python train.py --num_hidden_layers=9 --hidden_size=256 --num_attention_heads=3 --num_key_value_heads=3 --head_dim=128 --intermediate_size=2048 --vocab_size=6909 --hidden_act="squared_relu" --norm="rmsnorm" --norm_place="pre" --norm_eps=1e-06 --positions="rope" --rope_theta=185000.0 --rope_fraction=1.0 --qk_norm=true --attn_scale=0.122 --bias="none" --tie_word_embeddings="early" --parallel_block=false --extras=["local attention windows", "shifted keys", "gated attention", "value embeddings", "hashed n-gram embeddings", "a smear gate", "short convolutions", "an embedding shortcut", "learned residual scales", "capped logits"] --init="normal" --init_std_qkv=0.027 --init_std_o=0.00519 --init_std_up=0.027 --init_std_down=0.00225 --optimizer="adamw" --learning_rate=0.00246 --beta1=0.95 --beta2=0.95 --weight_decay=0.13 --lr_head=0.0199 --warmup_steps=208 --schedule="wsd" --decay_fraction=0.893 --decay_shape="pow" --final_lr_fraction=0.1 --batch_tokens=[65536, 131072, 196608] --max_seq_len=4096 --doc_mask=true --train_tokens=429100000 --max_steps=3285 --dataset="wikipedia_en"
Each number is 200 + 30 x the weight over its row's rms, rounded and kept within 0 to 999. Layers, rows and columns count from 0. The size before them is the row's rms in percent of the matrix's.

# layer 2 attention query, 384x256, rms 0.0725, rows 143-251, columns 128-191
082,256,197,151,208,225,229,220,238,203,215,226,177,171,208,227,175,186,216,172,195,217,148,214,163,201,175,148,190,230,215,191,213,155,235,193,209,235,199,249,235,236,153,172,199,227,217,182,187,222,239,215,210,221,176,148,190,156,125,202,184,225,218,193,152
081,235,242,161,204,198,219,179,201,157,219,179,187,166,268,189,222,203,141,226,175,218,177,201,200,189,227,184,233,201,219,230,252,180,159,187,169,207,193,162,207,227,153,230,207,182,201,230,274,186,217,201,190,203,215,179,170,242,223,156,165,225,192,216,180
082,240,151,194,211,182,196,258,194,210,252,183,242,211,146,282,192,217,173,147,178,225,181,222,235,229,260,224,228,146,217,219,213,156,180,164,226,215,197,258,212,226,193,230,195,175,222,217,245,192,203,173,178,182,240,185,214,158,202,194,174,220,190,160,235
071,223,230,188,233,166,214,226,160,205,193,191,171,187,158,199,177,163,201,171,235,180,164,174,195,199,164,206,198,217,204,189,238,224,185,194,164,148,198,284,228,193,191,217,222,210,142,206,283,200,228,179,210,205,239,186,190,164,244,213,168,167,151,186,239
076,213,189,272,257,185,200,244,177,197,217,205,187,225,175,224,199,167,220,252,209,180,271,199,209,225,236,171,245,195,197,217,171,197,203,196,210,220,204,261,231,205,152,271,183,239,216,192,280,258,185,151,193,188,255,183,229,177,218,213,229,183,219,198,205
073,184,217,196,163,246,219,171,194,179,212,184,258,200,238,190,244,189,166,198,207,204,208,164,180,129,174,199,232,201,233,175,155,202,219,214,201,196,190,229,196,223,191,166,225,222,130,165,149,184,190,175,203,214,157,137,136,209,152,182,182,205,187,262,184
081,253,234,174,216,184,218,188,219,168,233,198,237,177,210,214,207,218,150,272,203,184,232,182,182,204,152,201,184,192,201,201,255,224,142,227,187,221,172,198,164,235,171,146,233,187,227,209,291,183,192,213,206,220,269,182,137,230,175,180,169,209,169,205,167
080,208,258,186,211,211,232,177,204,199,187,212,165,255,122,171,249,214,196,208,214,219,137,188,210,178,134,271,205,246,217,224,189,206,236,229,198,218,168,215,217,203,168,204,214,154,207,163,204,168,186,207,190,218,250,161,174,217,232,194,180,191,211,259,185
097,233,227,240,213,176,209,253,215,198,204,177,196,194,160,212,217,197,181,204,229,206,156,152,232,203,214,185,182,198,215,217,248,236,176,175,172,175,219,310,218,224,192,204,215,209,204,242,256,203,224,177,221,198,191,209,193,234,203,179,228,215,193,236,206
101,150,175,216,165,230,193,219,269,252,211,150,199,215,218,215,205,236,235,183,194,185,195,231,247,220,205,204,207,189,259,216,203,176,253,148,147,195,216,177,252,162,230,157,254,160,225,186,126,236,222,218,220,180,159,210,271,175,126,193,231,196,231,192,202
075,213,148,251,180,193,253,192,227,178,213,179,188,206,215,153,203,206,166,218,221,232,183,199,239,143,155,173,245,210,165,233,192,224,167,185,221,204,189,184,223,235,169,221,236,203,163,154,186,195,187,175,189,186,215,157,193,192,187,213,166,239,222,216,195
101,208,230,171,212,128,146,216,210,219,200,229,207,170,224,262,192,166,186,189,160,211,195,218,164,214,232,142,192,162,203,136,204,201,209,195,163,172,199,202,190,180,161,180,160,183,190,248,256,189,216,192,190,180,226,157,145,236,250,192,174,115,157,245,215
100,207,222,205,182,219,153,200,251,217,207,203,246,157,250,216,166,193,184,199,192,236,206,201,209,237,227,160,219,166,196,190,297,210,248,108,156,180,233,194,172,222,201,167,230,182,246,202,189,221,217,236,166,258,181,177,216,218,154,152,186,200,206,203,180
098,248,211,234,282,182,199,232,185,193,196,179,239,249,261,186,222,149,166,225,211,196,168,181,171,174,233,215,208,192,236,177,215,191,210,209,210,235,169,207,201,225,154,227,205,145,200,164,241,191,210,186,174,200,209,171,161,242,221,186,177,233,113,226,161
077,225,251,182,249,163,264,192,232,227,236,166,223,226,223,224,194,176,176,197,181,210,169,194,151,207,248,203,155,177,209,186,171,242,231,198,219,199,253,177,207,213,190,209,234,197,245,236,203,252,237,243,249,194,135,197,207,239,163,189,161,230,178,200,182
089,220,221,175,235,206,193,187,206,227,160,192,237,240,253,198,190,114,155,214,220,196,170,173,202,201,218,212,221,204,203,194,148,218,168,235,165,197,174,234,206,254,168,177,191,158,169,197,253,193,206,147,192,171,259,153,148,244,215,162,140,168,137,228,199
074,206,220,229,252,210,209,214,207,150,178,218,198,145,182,196,179,232,160,179,240,202,183,121,211,180,174,198,136,157,162,226,182,254,151,220,210,178,197,192,195,227,163,203,219,187,209,238,252,219,163,207,160,228,204,188,169,197,218,214,188,214,176,214,178
072,196,255,183,249,185,202,192,201,219,149,210,213,156,204,241,221,185,180,179,158,186,125,170,186,198,218,236,129,184,187,217,204,162,171,204,242,129,200,231,221,173,194,186,187,173,223,272,249,215,169,223,197,135,188,241,179,196,210,204,193,182,143,233,222
085,231,172,210,180,216,159,225,189,223,220,220,127,189,171,250,215,193,247,171,195,228,264,241,216,225,228,197,206,177,211,218,221,205,194,175,204,245,225,204,189,221,231,199,212,199,206,207,158,209,192,225,161,223,164,197,235,236,161,239,221,210,269,165,210
093,239,185,198,282,147,195,189,168,209,171,178,222,225,214,180,215,200,144,201,187,215,150,169,161,197,173,199,181,207,178,180,163,232,192,223,184,172,177,223,194,224,155,161,188,154,189,186,240,170,207,170,189,170,242,171,167,225,242,165,184,182,116,249,176
067,242,247,230,225,165,138,209,237,222,190,205,155,166,166,250,218,225,220,193,182,220,236,185,202,211,220,146,195,194,230,237,202,291,210,210,187,240,231,204,192,181,218,193,212,193,227,243,216,252,149,269,183,250,213,186,226,236,131,206,232,182,257,165,164
077,219,201,191,113,192,227,193,204,167,201,202,181,207,183,232,182,217,233,199,176,182,243,198,198,183,159,227,265,240,163,213,195,182,216,203,199,216,218,177,201,173,177,211,164,199,149,119,147,205,202,202,168,173,224,197,226,177,223,258,221,242,260,193,230
094,199,186,200,232,201,236,151,196,208,193,177,231,239,185,203,188,222,171,236,217,202,113,222,224,204,190,203,197,243,177,178,182,217,177,245,193,204,167,199,186,232,165,168,171,162,185,165,270,193,252,140,248,196,254,145,204,162,234,211,169,169,126,237,141
103,193,220,176,206,233,183,170,197,162,220,179,231,149,250,204,224,210,213,238,216,164,193,234,212,185,228,198,216,181,224,151,183,206,227,150,224,247,215,196,163,231,228,167,262,224,193,181,137,218,201,168,160,224,209,223,213,231,155,171,143,207,199,180,170
090,220,194,178,285,216,201,181,228,219,170,218,187,200,207,233,190,185,185,143,209,177,180,159,194,210,169,157,126,221,234,184,187,183,204,173,196,201,181,207,251,244,194,190,166,155,211,242,161,201,148,251,204,157,183,202,160,209,164,186,222,211,197,225,216
080,196,151,264,293,198,161,181,165,197,180,225,204,180,187,213,181,221,167,188,194,213,131,213,196,224,223,202,150,175,213,205,183,252,192,182,188,172,181,222,202,237,207,201,197,158,184,219,242,208,199,192,211,218,197,171,162,203,226,182,174,161,134,221,199
099,213,209,260,152,194,181,248,197,226,233,204,191,186,203,246,225,205,235,165,194,210,268,203,211,222,197,182,163,159,216,212,221,188,189,178,208,199,251,211,206,170,215,221,219,221,212,246,118,202,164,243,160,253,179,235,219,254,139,204,200,235,238,126,211
098,217,135,174,223,194,190,215,118,172,164,241,159,229,245,249,213,204,141,123,173,180,185,195,218,159,213,212,168,229,212,183,233,180,175,191,253,194,200,187,235,229,159,222,136,176,197,188,260,208,193,181,178,221,184,174,179,123,234,185,224,231,235,212,197
117,193,219,181,156,205,196,174,253,227,227,204,252,227,225,199,139,193,197,239,186,209,170,226,183,271,259,192,179,249,192,199,205,212,215,201,219,203,207,175,223,209,242,162,191,241,208,212,203,207,267,198,200,174,181,209,236,196,168,159,156,155,192,201,240
095,201,216,150,240,194,211,170,186,130,204,189,201,234,195,195,212,191,156,199,189,188,144,212,198,155,183,170,206,263,162,163,167,211,224,213,190,199,151,148,203,212,177,190,176,183,224,188,240,166,197,143,242,171,189,166,241,183,260,169,200,186,170,261,181
076,174,162,255,233,219,221,177,208,194,223,218,207,213,183,187,184,211,186,167,172,208,215,289,173,255,254,157,178,184,193,174,181,240,187,218,189,187,168,163,199,196,222,162,185,202,176,216,239,200,191,186,223,188,198,212,188,230,217,197,126,142,160,205,216
074,169,205,152,165,192,216,192,228,173,295,198,221,194,159,228,214,239,220,198,179,196,224,206,208,221,182,188,202,201,174,183,245,193,238,199,208,214,210,158,223,174,184,210,194,186,234,197,187,172,273,206,226,207,204,200,202,239,158,211,171,218,232,172,280
102,187,163,194,245,139,233,210,197,162,206,233,215,183,214,193,179,213,125,188,173,178,182,217,182,245,172,197,201,257,198,179,191,200,155,227,194,184,148,172,187,218,194,216,147,191,191,176,253,167,243,160,233,125,214,167,202,176,198,157,208,177,158,260,203
098,190,229,210,212,191,209,180,208,184,153,213,150,159,183,238,281,226,212,215,219,183,203,188,208,169,146,155,163,161,175,190,197,202,233,186,183,176,192,207,248,204,194,214,218,180,226,244,172,231,136,268,166,258,172,203,171,187,200,243,179,189,237,206,140
100,213,217,219,222,213,150,221,192,174,192,218,144,173,211,206,172,188,198,180,205,177,227,211,208,158,218,195,175,258,198,166,238,200,219,264,232,220,192,179,251,206,253,199,163,217,228,244,200,194,185,251,207,209,158,216,169,185,162,180,219,145,271,228,214
114,202,228,178,200,251,212,238,174,221,190,176,159,190,233,205,222,197,256,188,219,191,225,230,237,197,216,238,194,164,216,216,187,208,207,166,185,254,239,218,196,204,210,232,249,231,231,181,154,240,258,207,173,224,258,228,188,205,195,242,199,235,236,190,215
113,218,183,202,201,215,206,142,217,206,189,226,168,204,187,191,227,218,211,187,176,156,246,203,242,191,168,126,221,204,169,210,202,190,174,159,153,163,212,220,184,233,176,218,195,262,191,226,206,174,151,179,195,183,248,190,203,196,206,153,227,247,214,223,180
128,202,224,216,200,158,211,138,208,177,165,209,253,235,187,182,216,229,160,268,216,206,161,144,195,165,178,189,243,219,183,226,185,196,174,232,174,183,168,235,164,204,193,166,179,233,144,210,240,197,168,141,207,205,225,195,212,183,274,188,173,188,139,206,195
098,180,145,233,260,246,172,208,197,141,181,259,176,159,167,212,234,220,226,211,222,219,229,199,194,186,219,159,155,146,188,204,195,195,184,186,195,212,216,192,184,215,186,229,203,153,197,252,186,222,193,239,168,196,174,163,175,205,145,218,204,175,201,201,155
103,230,231,151,133,204,165,196,212,202,221,198,185,188,194,212,211,205,243,217,201,203,224,169,213,150,160,206,228,209,199,196,218,239,232,161,222,210,219,248,195,181,136,198,202,219,182,161,136,165,167,223,152,193,253,214,186,203,199,164,250,245,227,171,181
115,234,212,216,134,142,166,174,180,214,224,199,232,227,168,186,169,205,197,240,195,242,192,160,225,169,164,266,242,234,180,189,197,206,229,232,238,222,207,245,190,162,177,183,206,182,173,132,201,206,234,169,216,207,250,204,253,166,254,188,241,189,221,172,172
182,202,194,208,147,210,190,209,189,192,193,178,206,187,229,241,216,181,244,164,262,203,238,199,219,202,249,186,205,165,233,235,220,200,213,130,210,200,237,213,232,183,186,241,224,248,191,197,190,216,183,215,160,237,204,227,201,223,210,232,193,256,259,138,178
071,299,242,136,199,233,154,224,204,195,207,163,204,201,197,225,150,202,190,211,218,190,188,216,172,141,188,274,243,212,216,219,236,202,192,219,250,236,224,231,229,189,212,209,221,188,200,193,193,227,223,218,221,199,149,219,175,177,208,247,205,198,213,214,246
111,185,234,159,141,162,197,223,239,174,318,201,257,235,199,150,123,171,214,248,163,259,188,162,175,227,185,253,265,202,199,173,209,223,197,223,240,222,202,163,184,153,234,175,198,167,165,146,197,177,218,191,248,175,180,181,240,231,196,189,214,195,168,147,227
151,186,170,187,271,186,211,200,216,142,199,200,220,234,240,219,190,194,154,209,165,220,175,234,152,252,187,174,203,239,176,166,191,164,182,210,172,177,184,177,195,237,201,173,179,153,185,215,212,191,266,203,259,143,188,142,213,167,198,178,161,179,161,228,215
110,190,171,227,250,209,208,225,167,182,131,224,188,205,233,213,244,241,195,210,201,174,168,219,209,202,174,179,151,203,200,180,189,187,186,211,172,133,199,198,229,245,197,201,194,152,248,235,214,210,209,232,201,208,188,124,186,162,195,209,188,171,201,245,199
236,229,216,202,155,249,168,218,185,240,187,183,216,170,207,223,190,194,225,183,248,172,219,218,229,202,198,236,179,159,233,231,231,215,210,178,224,188,251,172,272,178,235,212,233,216,213,203,170,262,222,246,200,234,170,243,185,212,186,237,191,175,268,158,215
171,233,209,189,161,193,160,224,188,211,277,187,237,188,201,196,207,156,246,207,230,230,208,182,216,187,231,231,237,162,216,221,227,229,225,186,221,231,248,246,179,162,183,218,243,219,198,140,163,204,197,196,192,205,219,227,218,233,193,226,230,242,242,134,167
180,237,192,220,197,228,198,216,162,233,110,202,153,161,174,241,256,208,214,188,246,132,208,186,234,148,191,183,149,172,214,236,159,210,202,159,195,196,204,210,246,250,171,228,227,226,207,248,204,269,156,227,151,249,193,236,150,169,204,235,203,216,224,242,177
105,179,180,163,155,205,209,214,259,220,261,192,205,263,187,194,216,215,230,222,164,195,212,246,214,225,190,234,211,199,147,177,198,191,199,232,187,221,256,207,209,193,188,170,193,153,200,158,187,212,200,180,234,235,217,177,193,271,174,214,173,222,183,135,220
116,175,179,175,168,162,226,163,229,187,220,186,211,209,200,206,164,247,153,229,177,243,221,180,188,229,158,186,185,199,125,145,182,187,197,225,163,206,172,186,189,186,217,174,175,230,212,208,242,186,187,157,210,230,203,239,204,161,219,196,207,212,182,232,198
101,196,174,225,221,159,220,192,242,208,189,174,236,207,185,204,208,216,194,213,204,228,158,236,179,212,152,211,168,209,185,209,179,176,223,214,212,214,156,206,182,221,215,250,204,243,182,217,248,210,216,169,209,230,213,208,207,229,237,175,135,137,174,205,237
118,179,189,184,251,224,151,257,164,217,209,175,153,181,218,206,203,229,217,199,191,198,204,326,216,230,206,200,230,204,203,218,185,166,204,221,209,263,196,275,214,163,224,221,213,180,209,226,198,210,217,212,165,188,229,225,135,254,148,247,144,188,202,231,186
094,215,212,202,136,188,206,243,233,180,216,165,167,222,185,236,202,210,229,209,245,200,180,230,190,160,190,205,234,190,125,157,186,230,227,212,215,215,212,225,200,173,200,191,207,153,261,231,176,208,197,263,198,165,193,221,161,210,151,172,202,151,212,245,198
088,202,148,216,283,156,219,179,231,217,192,211,180,218,236,204,185,205,150,206,181,214,182,226,149,274,245,186,254,203,223,146,187,183,150,143,200,157,181,197,192,199,162,215,211,172,168,271,218,214,211,179,180,169,186,143,210,188,208,191,205,180,170,196,181
089,112,200,154,200,188,195,235,252,176,252,193,206,181,194,182,167,201,199,225,170,170,200,251,215,186,211,209,214,209,259,207,240,207,277,183,185,210,228,208,201,171,238,149,216,194,217,235,185,176,270,174,192,191,191,162,232,243,178,235,174,213,242,195,228
120,208,183,186,142,193,251,178,174,161,214,176,236,207,261,208,228,206,164,221,235,203,193,157,200,197,154,241,185,225,223,200,207,187,206,197,225,128,207,226,264,237,163,212,189,165,224,181,186,243,148,228,261,204,214,254,267,143,224,199,241,210,230,153,166
090,150,146,224,221,215,208,158,149,205,184,206,210,213,167,200,222,175,177,277,210,182,188,141,154,177,167,237,202,193,195,214,177,179,182,207,186,215,156,199,154,256,201,234,179,241,174,188,240,183,186,160,167,187,195,189,230,188,193,181,152,131,206,166,220
096,167,185,233,172,172,217,178,229,220,209,224,252,223,196,171,244,224,192,215,215,220,176,255,226,234,143,206,161,237,142,213,190,204,160,288,204,230,166,218,193,185,258,181,238,241,151,200,216,248,201,191,183,232,200,188,223,217,179,242,149,145,219,180,214
086,203,207,172,167,197,231,220,163,187,178,217,211,198,132,157,194,184,179,209,167,217,196,176,220,177,189,207,237,232,231,233,183,212,132,285,210,194,184,196,224,195,147,191,244,180,163,164,235,223,222,204,228,216,149,184,243,153,223,209,222,233,203,210,186
104,186,159,251,270,182,194,203,154,209,210,230,157,164,218,194,203,207,168,213,207,211,176,210,162,219,216,184,192,191,215,214,196,174,213,208,225,191,170,199,203,196,129,256,153,170,218,235,259,192,181,224,203,170,145,179,169,143,199,213,205,150,207,228,195
113,204,208,180,198,208,204,227,199,228,180,187,158,239,140,238,231,218,259,187,225,181,192,240,221,221,210,212,242,180,199,197,234,207,205,213,221,259,258,223,196,179,232,216,249,212,204,196,163,266,249,213,161,269,247,162,186,225,198,250,113,218,243,170,187
099,175,198,166,166,190,198,204,269,185,280,156,213,230,207,198,161,234,219,190,162,198,231,217,204,226,229,230,178,151,173,191,198,194,159,205,219,217,225,179,149,159,194,163,229,175,182,176,194,160,227,158,197,155,236,212,171,316,147,171,162,256,177,199,161
097,209,207,260,179,219,165,160,199,220,152,205,246,181,197,161,245,225,183,235,174,184,227,168,240,215,191,228,199,174,204,195,162,190,181,173,174,159,188,164,243,252,265,199,181,205,174,194,214,190,183,191,180,245,207,188,200,189,219,217,171,170,172,183,210
091,224,185,218,206,194,145,228,140,209,143,196,148,204,210,237,170,168,221,171,229,189,198,156,143,184,257,167,224,169,246,155,177,201,183,163,208,186,197,195,188,233,162,273,157,196,267,214,195,225,194,193,228,195,180,146,169,132,194,225,266,155,205,202,181
105,134,249,179,181,189,206,213,167,265,255,192,216,260,167,250,165,189,205,182,160,203,193,231,218,246,178,167,221,195,208,202,223,193,201,202,197,200,199,173,187,201,160,212,230,229,150,194,184,195,270,188,175,230,206,243,213,208,198,202,169,230,171,194,199
100,212,207,164,196,169,184,184,164,200,166,169,165,156,190,274,197,162,210,185,213,204,192,191,167,179,290,211,205,167,246,188,186,196,198,145,188,237,217,229,198,235,176,216,212,237,207,178,173,258,244,182,201,151,192,199,170,205,154,197,215,206,225,197,174
114,247,215,181,212,249,168,206,144,182,118,229,192,153,167,194,202,205,216,224,233,202,169,173,204,178,107,255,189,208,194,198,156,247,197,219,209,178,226,195,274,219,193,242,196,181,223,174,179,245,197,233,195,217,185,201,195,175,203,249,156,163,235,243,214
100,176,184,227,276,187,221,176,201,210,178,204,105,229,196,193,174,225,189,143,168,183,192,267,213,177,214,178,210,203,256,191,175,216,158,242,243,240,169,232,164,185,176,219,214,187,237,188,259,218,226,197,228,176,165,186,178,234,146,205,238,163,227,206,201
100,182,239,179,221,236,200,247,171,237,168,224,183,225,196,176,151,161,201,163,192,178,181,218,213,230,203,213,209,202,196,198,157,187,184,227,224,259,194,119,191,201,282,221,170,134,192,216,204,191,262,223,205,155,196,179,186,166,166,215,262,168,182,276,229
089,224,199,207,237,255,165,199,225,249,134,236,182,242,202,206,202,224,230,192,212,181,216,213,162,271,250,219,219,224,195,184,180,226,175,162,202,182,241,200,222,190,184,252,185,263,216,233,180,194,240,195,185,177,205,236,166,172,185,221,155,138,200,221,220
087,197,150,234,197,198,223,222,179,143,202,171,237,239,219,193,189,162,219,218,205,208,211,158,167,132,227,170,233,217,189,217,250,201,123,170,203,155,172,181,168,247,212,181,207,224,232,216,206,199,209,188,206,206,214,194,221,143,202,168,254,198,227,162,240
099,233,197,218,184,230,198,235,161,209,162,224,159,156,196,231,211,216,204,178,251,154,192,186,188,126,221,218,169,152,208,186,211,169,204,212,222,206,170,190,204,217,205,184,173,166,227,198,182,219,159,213,201,216,184,179,145,198,230,261,298,218,219,202,160
098,187,152,214,241,149,163,176,204,193,215,207,181,206,140,220,229,188,193,229,223,180,225,239,211,175,203,194,218,160,188,208,217,231,166,241,207,254,180,259,159,181,224,186,224,225,114,148,226,227,210,164,189,214,197,147,183,250,182,193,170,180,208,198,172
101,194,224,162,213,182,222,174,169,225,204,169,261,183,216,199,189,192,179,217,182,236,133,300,189,205,248,238,166,187,166,157,185,183,175,238,203,222,174,217,213,179,264,186,167,188,200,234,210,203,190,177,192,210,171,192,137,238,195,227,186,177,163,246,193
098,227,225,134,231,178,198,254,233,195,210,163,219,211,155,215,157,122,165,223,171,190,188,164,200,231,172,230,269,226,214,204,239,202,208,251,179,173,186,200,186,221,188,170,237,180,164,162,199,183,197,178,251,190,206,156,236,170,247,183,215,212,141,188,249
098,204,184,244,235,165,164,249,199,171,209,205,208,224,185,184,203,209,191,184,202,229,267,223,214,190,145,231,185,161,180,178,192,220,199,213,251,200,212,248,217,169,182,226,192,174,228,188,217,145,184,209,241,203,178,189,188,233,227,220,194,165,182,215,181
101,217,223,184,199,222,182,224,212,261,226,212,208,279,202,191,192,159,189,199,209,177,198,199,156,191,197,204,238,213,222,187,217,198,213,255,173,228,167,174,181,181,237,151,202,216,208,273,215,168,219,189,222,212,222,261,155,232,220,195,230,215,158,242,230
104,171,196,208,254,183,230,160,220,201,220,198,196,206,218,176,185,199,176,201,182,200,179,242,184,259,231,158,165,275,165,192,155,201,166,146,204,202,172,147,185,222,217,174,168,213,186,239,240,175,225,187,195,165,215,230,208,237,211,166,134,175,165,192,197
092,155,236,179,188,188,230,219,183,250,240,183,229,204,235,212,180,217,225,166,200,109,191,279,216,272,276,197,206,223,175,188,191,169,116,210,189,222,237,181,213,203,217,216,208,244,183,173,193,195,238,137,193,181,215,191,210,200,196,211,99,196,169,202,212
085,171,171,218,215,192,204,146,212,191,201,215,235,193,209,170,203,163,224,181,223,167,196,181,198,196,221,172,166,182,193,209,232,225,142,168,216,244,204,161,170,212,165,160,192,222,177,170,201,181,174,197,207,189,205,178,202,265,176,171,199,178,207,162,206
098,193,212,202,204,289,190,251,261,242,203,226,207,241,193,197,196,138,202,220,198,252,196,199,125,196,210,176,154,248,244,152,210,236,160,173,187,239,198,156,189,201,208,186,220,224,203,204,199,183,222,221,238,186,197,184,210,233,189,207,146,137,201,203,216
096,195,168,221,255,253,181,145,164,188,152,201,174,238,240,208,197,198,212,151,196,217,235,206,184,266,155,200,170,234,207,200,148,219,204,153,157,168,186,181,175,192,212,187,157,199,255,250,220,193,202,187,171,167,160,172,196,181,183,187,191,155,172,242,229
111,153,229,226,165,242,148,194,242,192,233,230,226,292,228,176,247,188,231,241,231,233,215,206,191,226,198,182,207,233,208,182,202,196,196,222,172,218,207,141,219,208,238,203,265,218,185,225,144,233,261,211,212,225,199,195,220,249,213,195,199,228,181,218,203
098,229,187,206,211,174,230,221,298,178,247,231,176,215,197,198,184,179,250,193,207,192,219,177,171,153,258,206,199,242,210,206,185,223,228,237,207,242,206,165,205,167,257,150,222,208,192,131,191,161,197,217,210,176,241,180,173,176,219,209,265,235,199,259,229
108,200,198,211,171,212,183,167,155,168,178,227,211,152,179,178,233,169,185,232,246,150,229,159,201,181,154,209,172,159,189,226,188,240,197,256,203,153,199,212,253,190,203,221,189,160,236,180,201,208,165,218,226,203,161,223,211,192,199,230,256,213,263,209,180
098,155,193,154,221,204,192,187,214,222,215,162,213,202,185,186,219,265,165,209,180,161,126,247,202,256,179,211,200,213,167,187,208,195,211,205,188,200,180,193,271,200,257,152,197,197,196,225,211,221,276,199,185,240,231,199,198,216,190,228,152,157,207,213,260
101,226,200,225,225,181,193,207,187,259,216,196,232,161,185,188,199,231,218,226,165,217,159,301,212,269,251,245,205,165,216,205,195,187,217,165,253,230,203,181,221,209,211,204,206,174,162,218,241,185,276,160,214,166,203,182,167,270,173,206,166,164,169,194,227
104,156,175,217,221,205,215,212,204,166,186,214,185,232,169,170,176,233,195,204,191,210,166,240,167,245,179,180,167,207,205,224,237,232,218,215,241,176,165,160,220,135,193,180,194,152,234,207,198,184,222,244,207,200,153,219,225,219,207,197,193,141,202,205,189
100,222,205,231,240,248,150,166,210,207,174,222,179,168,211,208,218,207,226,213,222,120,201,247,203,176,270,227,210,179,191,188,143,142,188,217,213,237,209,270,168,255,243,223,208,228,189,160,226,185,221,169,151,195,216,170,146,235,155,152,224,193,160,243,189
100,188,198,157,253,147,180,141,197,142,200,269,168,223,224,214,219,186,212,149,190,174,251,188,207,227,174,166,247,274,284,205,192,221,219,229,192,182,188,199,208,179,153,233,196,182,174,190,207,186,205,199,153,230,195,204,217,204,197,195,192,232,249,188,176
102,191,245,217,216,155,196,165,187,229,196,173,210,191,232,218,181,210,190,194,166,167,192,243,193,199,203,167,190,226,198,152,178,257,199,211,219,169,185,197,212,224,142,186,167,258,175,191,201,204,210,203,219,238,161,163,142,198,237,191,188,195,152,203,227
097,234,230,222,158,207,209,198,251,201,214,181,233,214,254,196,213,195,194,204,177,223,246,230,228,235,179,172,169,179,166,208,193,249,193,189,197,157,216,208,197,217,155,210,228,233,239,197,194,185,228,199,224,195,220,163,199,207,158,196,152,157,212,191,176
099,218,172,214,178,273,229,183,173,193,158,237,186,211,211,181,194,178,165,180,164,174,186,196,190,187,141,207,225,229,182,213,168,237,208,231,137,222,210,234,252,196,262,206,197,172,205,135,221,193,206,195,185,164,171,214,233,163,174,198,191,203,235,192,176
099,215,254,194,162,220,179,178,143,240,190,190,228,239,197,150,202,209,181,221,204,208,172,210,223,240,156,263,217,215,192,229,208,220,215,235,237,181,208,213,242,146,239,214,235,174,179,232,189,187,251,227,239,222,239,214,270,201,225,215,138,147,222,194,214
107,194,202,191,207,164,174,237,250,175,206,214,220,178,202,170,164,206,199,216,206,182,169,244,179,269,234,230,213,216,217,219,185,197,185,157,199,170,212,128,195,212,253,141,263,186,174,213,172,204,207,220,194,180,175,196,174,246,203,185,153,157,168,183,242
094,234,245,207,159,246,157,256,232,147,216,240,193,231,215,162,203,199,218,171,249,186,183,215,209,128,201,190,185,234,228,185,249,205,201,236,191,226,175,210,251,147,223,140,164,175,232,204,196,169,190,228,240,221,212,206,185,253,265,218,275,164,223,256,200
096,238,174,239,192,225,210,182,194,181,140,224,153,119,235,223,192,233,221,162,189,173,137,243,179,185,160,243,124,167,181,231,163,244,215,206,225,176,199,180,251,202,159,250,166,157,241,137,199,221,159,251,200,197,178,213,168,153,181,236,237,171,222,215,217
128,209,219,163,176,192,200,178,229,179,257,185,249,250,190,175,158,209,175,228,171,189,189,176,205,201,196,190,224,274,156,187,146,234,181,243,190,218,179,193,177,195,220,133,188,228,169,177,219,179,228,204,240,170,231,230,293,202,222,144,165,203,165,205,206
093,234,222,187,179,182,183,180,227,234,268,198,254,242,289,224,192,195,185,179,193,169,243,216,242,211,164,164,196,205,196,210,227,156,177,178,192,168,231,223,230,164,197,160,221,236,170,191,210,203,192,191,234,257,265,181,204,210,265,197,205,193,144,173,236
091,190,214,214,191,165,220,197,290,191,242,256,164,149,139,222,258,242,188,204,177,234,184,194,163,165,180,182,166,185,201,179,138,199,221,232,183,220,254,214,183,152,195,193,173,222,229,160,192,210,216,219,171,212,177,232,192,172,170,215,207,208,200,229,181
095,255,199,239,233,237,215,134,169,195,144,191,173,206,232,213,196,200,201,188,163,196,208,147,230,143,182,144,194,191,177,215,201,221,188,178,109,167,189,219,229,232,181,262,175,272,207,176,232,210,172,213,186,226,191,193,200,128,183,178,212,172,196,197,194
096,177,221,154,174,188,182,262,235,196,269,172,256,223,217,183,157,168,187,204,194,188,248,190,218,236,231,187,204,199,179,229,223,163,174,208,239,213,219,174,178,183,239,213,224,201,163,169,201,132,278,191,220,160,205,196,235,244,203,176,239,226,193,223,263
102,174,181,221,261,150,197,183,205,192,206,177,190,218,249,167,173,260,197,181,240,198,190,289,208,212,185,191,221,179,221,168,197,140,198,167,185,179,186,173,206,185,253,179,239,216,188,253,163,239,232,218,134,236,201,137,168,220,173,180,154,217,175,207,159
090,190,174,187,215,225,166,183,157,176,148,235,220,195,150,184,191,215,196,150,231,198,145,170,204,264,171,210,207,158,185,205,150,214,236,192,251,217,162,208,177,192,205,188,194,165,211,155,195,165,151,179,195,179,173,167,203,205,175,257,201,170,203,243,239
101,176,218,229,190,177,210,195,167,172,182,198,201,172,172,185,253,243,176,181,249,205,182,197,195,166,183,146,145,170,203,247,177,208,217,171,233,181,192,210,225,205,168,197,204,207,257,217,168,213,140,218,167,261,187,175,198,146,241,246,194,182,231,184,186
088,191,182,169,210,182,187,201,157,191,234,206,132,192,166,212,166,239,233,169,190,176,186,229,226,176,242,193,169,211,243,191,228,230,134,194,184,195,203,250,177,184,160,140,189,259,166,176,221,199,186,189,201,220,188,187,211,241,192,220,188,208,210,122,189
100,189,193,156,212,203,233,260,204,192,237,205,209,226,189,168,190,165,179,219,207,213,234,225,212,236,193,179,242,217,251,147,193,241,180,166,190,225,228,185,212,245,276,149,222,168,201,223,143,201,204,193,244,184,172,115,232,198,194,206,143,199,214,194,224
101,189,201,261,203,65,178,235,211,183,237,147,159,229,222,220,214,199,219,201,208,210,201,269,190,285,198,189,161,201,184,186,195,201,253,243,175,202,214,171,191,137,215,247,167,209,224,222,181,158,258,203,195,184,200,140,198,175,178,185,213,190,196,204,172